Part of a small language model's weights.
Architecture: LayerNorm before each block, rotary positions, no biases in attention or MLP, tied embeddings, attention and MLP in parallel.
Each number is 128 + 32 x the weight over its row's rms, rounded and kept within 0 to 255. Layers, rows and columns count from 0. The size above them is the row's rms in percent of the matrix's.

# layer 2 attention key, 64x320, rms 0.0353, rows 60-63, columns 80-159
size [ 94 101 103 100]
[[117 153 117 124 163 106 133 140  62  62 161  79 157 109 238 114  56 158  78  91  81 138  85 175 138 182  99 164 181 106 169 136 180 154 142  92 165 102 144 134 155 120  63  93  98 107 109 156 115  83 107 121 105  92 129 152  84 129 131 122 160 154 134  94 125 122  85  95 111 128  90 121 160 115 224 118  90 113 136 128]
 [ 54 130 203 135 129 128 118 131 169 155 127  95 157 123  85 151 153 164  85 122 136 136 134 101  70 142  88  95  85 118 140  99 114 130  84 182 172 129 135 115 145 111 130 205 133 166  99 126 123 157 112 146 209 122 144 159  77  87 171 130 113 129 152 120 132 107 142 153 131 135 110  81 160  71  70 113 139 142 147 108]
 [109 172 112 166 148 129 134  90 139 129 132 182 149 178 146  89 139  66 123 144 152 112 106 107 118  97 143 166 112 111 116 152 162 120 152  96 138 165 174 151 121 105  79 153 165 163 152  72 153 141 159 160 131 175 115 166  47 153 120 113 129  97 193 135 114 126 144 133 141 143 146  83 117 110 152 154 167 121 142 162]
 [116 119 137 103  98 159 160 154  59 107 110  82 117 152 130 145 144 113 104 156 124 155 121 149 124  93 156 147  84 101 101 144 166 156  96 133 147 146  72 151 174 126 119 136  96 124 150 103 130  99 143 147 207 133  81  92 139 177 181 158 125 126 106 114 131 156  96  98 163 109 121 177 175 162 149 145 107  61 155 130]]
# layer 2 attention query, 320x320, rms 0.0355, rows 61-63,125-127,189-191,253-255,317-319, columns 80-159
size [106 102  95 115 105 101 104 116 106 104 103  99  98  99 102]
[[ 86 109  82 103  63 109 182 107 104 145 139 198  26 128  97 100 146 105 137 124 114 126 152 130 130 116 130 111 129 123 150 117 175  92 146 108 141  85 167  96 163 129 149  88 190  90  68  95 132 126 158 174 112  72 137 114 140 127 108  76 110 119 104  91 151 138  94 163 112 123 143 135 119 115 159 143  75  96 152 112]
 [120  87 127  29  86 117 121 147 142 106 121 102 177 172 105 156 118 114  84 159  98 155 107 143 130 194 125 145  87 189 135 103  79 124 128 109 129  90 141 122 103 132 160 103 169 148 145 110 160 122 175 124  96 135 150 123 125 167 164  72 130 142  88 149 138 113 156 110 108 130 118 128 148 163 148 162 124 143  93 181]
 [170 165 120 143 206 148 143 194 105  68 108 104 138 159  51 109 179 105  98 146 142 147 103  88 142 112 169 104 111 143 152  95 143  96  92  62 115 147 136 135 153 105  57  80 126 133 126 119 112  99 165 182 131 114 144 164 122 118 125 112 107 135 125 109 162 118  80 117 146 127 118 121 194 144 109 121 160  76 147 177]
 [ 44  83  79 167  76 180 163  94  92 100 113 127  96 122 139 125 152  69 123  91 104 158 149 145  89 164 111 106 121 128 168 115 118  97 109  84  95  78 154 139 161 122 109 137 192 190 101 110 136 152 109 120 205 147 193 135 165 139 156 146 112  68 161 101 121 128  82 108 135 111 171  96 149 119 189 161  64 122 174 106]
 [148 154 146  77 124 118 137  80 135  81  60  66 131 153  81 140 100 130 154 166 129 145 109 146 121  96 160  98 122 149 141 141  97 175 103 133 126 122  76 154  97 101 143 139 193 191 141 137  94 136  97  50 143 124 101 104 133 136 169  92 108 150 160 128 157  87  76 144 174 172 137 135 134 170 168 132 169 120 118 163]
 [169  83 158 180 137 160 112 146 112 146 106 178 107 118 170 194 119 101  70 155 103  84 144 133 147  58 130 120 101 114 149 178 174 121 170  94  78 176 138 126 164 104  80 152 140 104  96 125 139 106 180 165 119 109 131 150 110 116  74 121 151 158 121  61 145  43 111 168 106 158 126 147 103 143  85  97 166 166 111 162]
 [135 134 125  66 132 152 119 149 112  93 142 192 133 103  59 126 115  75 115 152 134 121 107 162 156  87 144  89 121  95 176 108 124 122 152  95 133 131 201 108 180  90  99 116 188  96 145 170 164 126 171 145 121 130 124 189 112 113 102  80 143 113 103 162  54 122 156 148 140  82 127 118 110 145 111 129  83 107 180 136]
 [122 173 156 120  95 162 133  90 103  97  94 120 129 125  88 148 125  82 152 152 132 151 126  75 134 114 145  42 122  99  84 145  96 189 121 133 137 109  97 136 119 106  98 103 150  93  92 118 151 114 145 126 138 187 110 136 158  80 132  93 144 111  97 111 145 114 174  78  90 172 124 113 102 161 113 121 190  88 162 214]
 [134  62  86 126 156 120 121 123 116 187 157  78  80 111 117 160 118 121  77 150 119 149 159 145 142 122 172 152 138 135 122 137 107  69 126 110 110  99 129 165 176  81 118 121 132 102 100 166 116 112 125 144 100  98 148 114 103 130 123  90 143 112 157  66 136 127 183 125  98 188 213 138  83  76  23 110 151 142 129 139]
 [ 76  73 126 145 121 156 143 133 116 133 120 108 110 125 147  93 159 158  96 157 111 103 122 149 191 140 126 123 147 144  66  81 114  89  91  84 144  71 121  97 126 150 189 135 118 162 107  97 139  97 167 134 192 149 144 188 160 208 125  88 114 109 174  83  42 163 130 100 110 110 107 111  96 133 127 123 122 175 141  93]
 [129 126 129 145 131 124 154 162  94 104  65 156 109 108 139 138 138 109  79  82  97 124  92  95 119 199 146 124 125 112  51 106 128 141 120  90 155 134 117 131  88 138 161 112 170 153  63 114 151 177 145  87 152 151 185 129  82 159 156  99  94  94 134  66 148  76  84 155 104 104 119 159 138 158 117  87 187  78 112 118]
 [ 80 117 132 165 156 164 122 116 132 157 172  87 170 126 168 165  97 114 194 123 154 180 153 104  90  95 141 134 132 106  95 106 167 157  87 122 184 178 122  67 145 149  89  66 122  96  80 104 147  70 121 128 148 130 132 177 197 155 164  81  99 104  99 131  96  82 116 150 140 108  92 120 108 111 110  76  70 166 138 186]
 [175 119 107 144  76 149 157 111 142 169 152 175 180 109 171 152 152 142 148 138 158 156 116 143 113 110  97 182 118 139 153  82 121 122 158 162 157 108 119  87 121 128 112 122 116 170 127  80  94 104 151 126 152 134  49 130  92 191  86 153 112  86 195 122 117 132 168 123 219 186  90 120 120 157 163 130 158 158 116 116]
 [121  26  87 133  92 106 122 100 125 158 184 123  82 124  76  87 101 111 138 136 139 123 125 118 130  95  93 115 131 118 106 158 157 130 123 164 127  83  92 174 142  97 109 153 169 100 144 145  95 171 109 149  79 140 142 128 180 175 137 117 143 138 106 104 118 124 123 129 194 136 131 150  58 111 138 177 104 159  95  99]
 [137  68  75 129 150  89 121 123 111 133 118 125 183 109 153  94 192 151  87 125 126 110 195 101 193 160 135 128 114 156 168 135  97  99 165 137 142 108 125  99 119  84 163 128 178 144 168 127 122 109 151 136 113 109 179 152 112 100 134 142 152 112 128 124 155 205 170  81 120 127 100 133 113  98 156 112 171 192 131 140]]
# layer 2 attention value, 64x320, rms 0.0359, rows 0-3, columns 80-159
size [104 100  99  98]
[[177  78  62 145  95 111 135  84 104 106  71 128  40 142  99 105 138 194 118 144 146 106 145  65 150 103 175 163 120 109 169  98 180 148 130 101 128 138 126 150  73 205 122 146 109 144 135 127 157 150 175 155 159 121 144 115 182 124 196 123 126  83 108  79 105 167 108 144 114 156  80 106 134  73 102 144 191 116 133 146]
 [159 117 161 137  85 144 110 149  83  97 175 144 129 102  80 106 166 121  96 128 135 119 125 132  94 131 156 147 118  91 158 146  92 207  77  95 152 116 161  44  92 119  81 147 163 154  94 174 125 119 166 135 178 110  76 160 151 142  93 162  77 117 120 137  86 155 107 141 132  98 152 135 155 114 138 186 121 141 146 137]
 [149 107 100 168 145 115  89 137  99  92 123 100 126 150 131 122   0 154 100 157 161  99 128 205 101  76 153 118  80 160 107 118  96  88 169 164 133 107 134 112 101  63 122 155 165 126 119 154 170 116 184 137 117  92 156 138 109 135 128  94  98 144 175 156 152 148 113  94 114 135 149 120 128  94 150  76 154 152 200 105]
 [203 150 132 124 165 156 142 193  98  87 159  40 110 170  65 154  97  91 105  62 119  95 187 153 146  98 113 145  94 130 133 136 141 127 165  98  92 136 127 141 185 111 107 151  78 157 124 127 148 115 153  92 138 174  74  84 139 105 133 148 144 155 201 127  85  96 203  79 157 125 173  93 133 143 133 115 177 101 213  87]]
# layer 2 attention output (transposed), 320x320, rms 0.0444, rows 0-3,64-67,128-130,192-194,256-258, columns 80-159
size [121 111 112 109  98 100  93 104 101  96 100 101 111 108  90  76  86]
[[115  83 136 160 120 183  42 152 140 140 176 146 154 209 114 142 132 145 135 137 143 148 226 103 168 127 143 148 152 144  90 142 118  24 110 149 125 131  54 126  92 150 126 105 117 133 151 159 124 156 162 125 139 157 133 138 105  81  75  92 148  67 128 148  93 172 122 157 146 127 130  61 158 109 190 147 112  74 179 120]
 [179 107 112 141 131 112 121 113 156 172 138  87 134  18 149 126 124 136  92 111  79 119 154  82 171 131 115 122 161  70 101  97 125 144 112 117 146 137 130 136 178 107 167 136 160 120 115 138 140 147 145 111  94 125 118 113 173 185 139 134 142 116 146 104  70 155 196 145 152 110 156 153 131 124  94 140 115 156 113 104]
 [146 118 112 122 113 129  63 115 112 102 139 114 151 142 140 133 173 146 108  99  99 102  97 184 110 134 124  79 139  63 107 170  69  86 157 140 179  55 158  62 171 133 151 138 174 106 139 183 121 134 130 119 162 112 117 118 163 123 172 134 116 119 157  97  98 105 121  91 167 191 143 222  74  65 188 110 109  78 167 137]
 [187  87 105 133 121 115 148 109 182 175 103 151 122 158  80 128 160 146 112 108 107 161 125 138  92 101 156 123  82 141 172  84 127 127 144  72 161 172 114 179 175 136 150 120 135 137 111 124 113 132 153 137  81  63 141 169 188 170 149 157 169 162 110 109  89  91 156 152 125 157 130 187 176 142 195 178 148 116 182  93]
 [133 115 186 145 159 114 108 121 163  63 127 117 133 127 173 123 142 171 150 121 152  22 140 147  99 149 138 141 157 172 159 131 130 129 150 134 141  76 229 111  65 112 103 108 126 110 114  78 140 117 171 129 188 160 119 118 139  41 125 165 137  75 144  92 111 181 130 138  79 140 171  98 163 143  87 119  96 183 189 156]
 [ 24 117 137 193 116 178  64 144  83  95 152  97 119 138 165 125 122 114  85 138 177 118 178 208 115 142  80  86  82 134 175 120 124 155 129 169 175 163 127 111 202 212  91 123 106 171  89 134  74 168 160 102  62 105 172 153  83  69 153  69 109 108 169 149 121 126 151 103 131 172 134 161 160 154 134 102 178 153 133  99]
 [104 154 109 111 143 121  92 121  84  80 133  98 168 103 111  91  97 109 172 174 138  88 152 122  99 183  84 113  89 101 128 149 164  96 118 149  96 146  56  59 171 147  19 159 144  92  55  98 105 145 183  86 144 151 132 140 195 126  77 125  95 158 177 136 127 106 132 182 107 176 153 146 149 144 108 160 105 165  40 122]
 [168 142 185 217 168 107 114 175 111 133  59 103 142  83  99 104 133 157 125 215  89 152 184 155 127  84  95 130 155 191  90 119 138 117 146  89 133 116 142 116 114 152  88  70  64 149 114 121 172 104 170 120 118 129  93 153  87 142  99 135  65 184 154 123 165 106 194 122 120 135  98 146 126 123  92 140 168 103 110 136]
 [150 180 123 124 147  86 136 227 135 137 113 104 120  38 123  74 111 110  93 131 117 134 105  97 137 160 143 123 115 152 122 127 197 129 102 147 117  93  94  77 136 104 119 118 173 126 161 169 136 131 131  48 139 133 121 145 124 147 151 193 131 125 167 139 173 115 130 109 125 116  95 157 139 196  77 116 136 135 175  72]
 [132 148 132  91 149 151 106 181 102 128  70 177  77  81 155 120 146 117 111 156 138 144 120 142 153 169 111 140 169 114 136 117 191 106 148  97  97  87 145 137 152 153 118 131 135 130 104 107 115 112 143 156  97 178 128  79 109 115 120 153 157 145  89 130 166  97  84 141  94 108  93 145 102 124 109 150 114 132 178 156]
 [ 88 148 171 100  68 113 130 156 105 138 131 145  56 151 175 134 134 138 182  85 129 123  75 186  56 116 148 107 116 160 114  76 133 112 101  94 127 146 148 143  49 117 143  84 112 176 136 117 191 204  67 167  99 132 136 102 147 120 129 141 146  42 131 128 109 159 129 139 131 132 107 157 130 146  87  29 155 151  38 112]
 [162 133 142  95 198 147 187 123 125 185 177 120 134 120 121 123 120  72 135  88 111 164 107 114 130 128  90 139 168 158 124 134 136 178 186 106  76 153 226 164 145 160 182 111 129 117 140 143  57 113  78 118  89 127 144 149 197 130 160  87 114 149 119 110 159 114 144 103 162  97 166 138 161  99 130 146 150 128  63 133]
 [146 103 129 128 153 136 165 147 129 133 121  90 143 159 149 142 111  88 159 115 158 115  92 120 152  55  95 165 143 123  98 142 148 139 152 130  68 108  96 149 126  88 150 174  66 160 131 146 129 144  76  81 149 107 169 165 157 134 151 128 127 131 122 157  93 128 145 115 161 152 137 111 152 188  99 110  99 125 119 125]
 [162 121 123 153 132 161 117 154 146 116 138 172 126 135  91 153 155  96  81 123 166 209 160  73 182 210 108  94 151 155 157 160 106 153  86 152 139 165 112 159 115 164 158 150 135 149 145 130  91  95 109 142 141 162  67 139  36  93 109 160 145 147 105  92 150  79 113 175 102  72 127  30 189 109 134 143 125 129 167 109]
 [126 175 129 159  83 138 158 121 135  97 117 103 156 122  98 143 227 131 172  79 136 126 112 124 128 104 126 153 113  91 190 105 106 153 104 123 161  84 172 157 122 123 105 175 135  89 112 135 170 124 138 146  93 165 176 131 127 173 124  93 105 144 104  92 142 136 113 148 112 120 111  91  90 159 118 111 178 137 213 136]
 [136 159 151 128 164  90 133 106 126 125  89 130 162 124  84  61 127 126 161 142 130 156 127 115  86 155 171 110 138 193 127 193 131  93 105 140  77  72 127 138 104 110 129 186 120 105 170 124 160 121 164 120 147  92  95 157 163 106  88 125 198 112 144 116 101 147 135 155 202 108 119  92 181 136 142 146 103 158  61 176]
 [119 102 123 189 185 102 179  95 100 117 126 160 155 102  81 115  83 145 101  78  71 106 128 132 155 123 128 191 132 115 128 147 142 153 198  77 179 151 141 160 156 111 128 187 160 159 195 125 141 116 131 122  71 149 161 162 100 137 136  89 115  88 151 170 118 148 134 143  85 103 139  74 133 147 121 172 104 172 176  86]]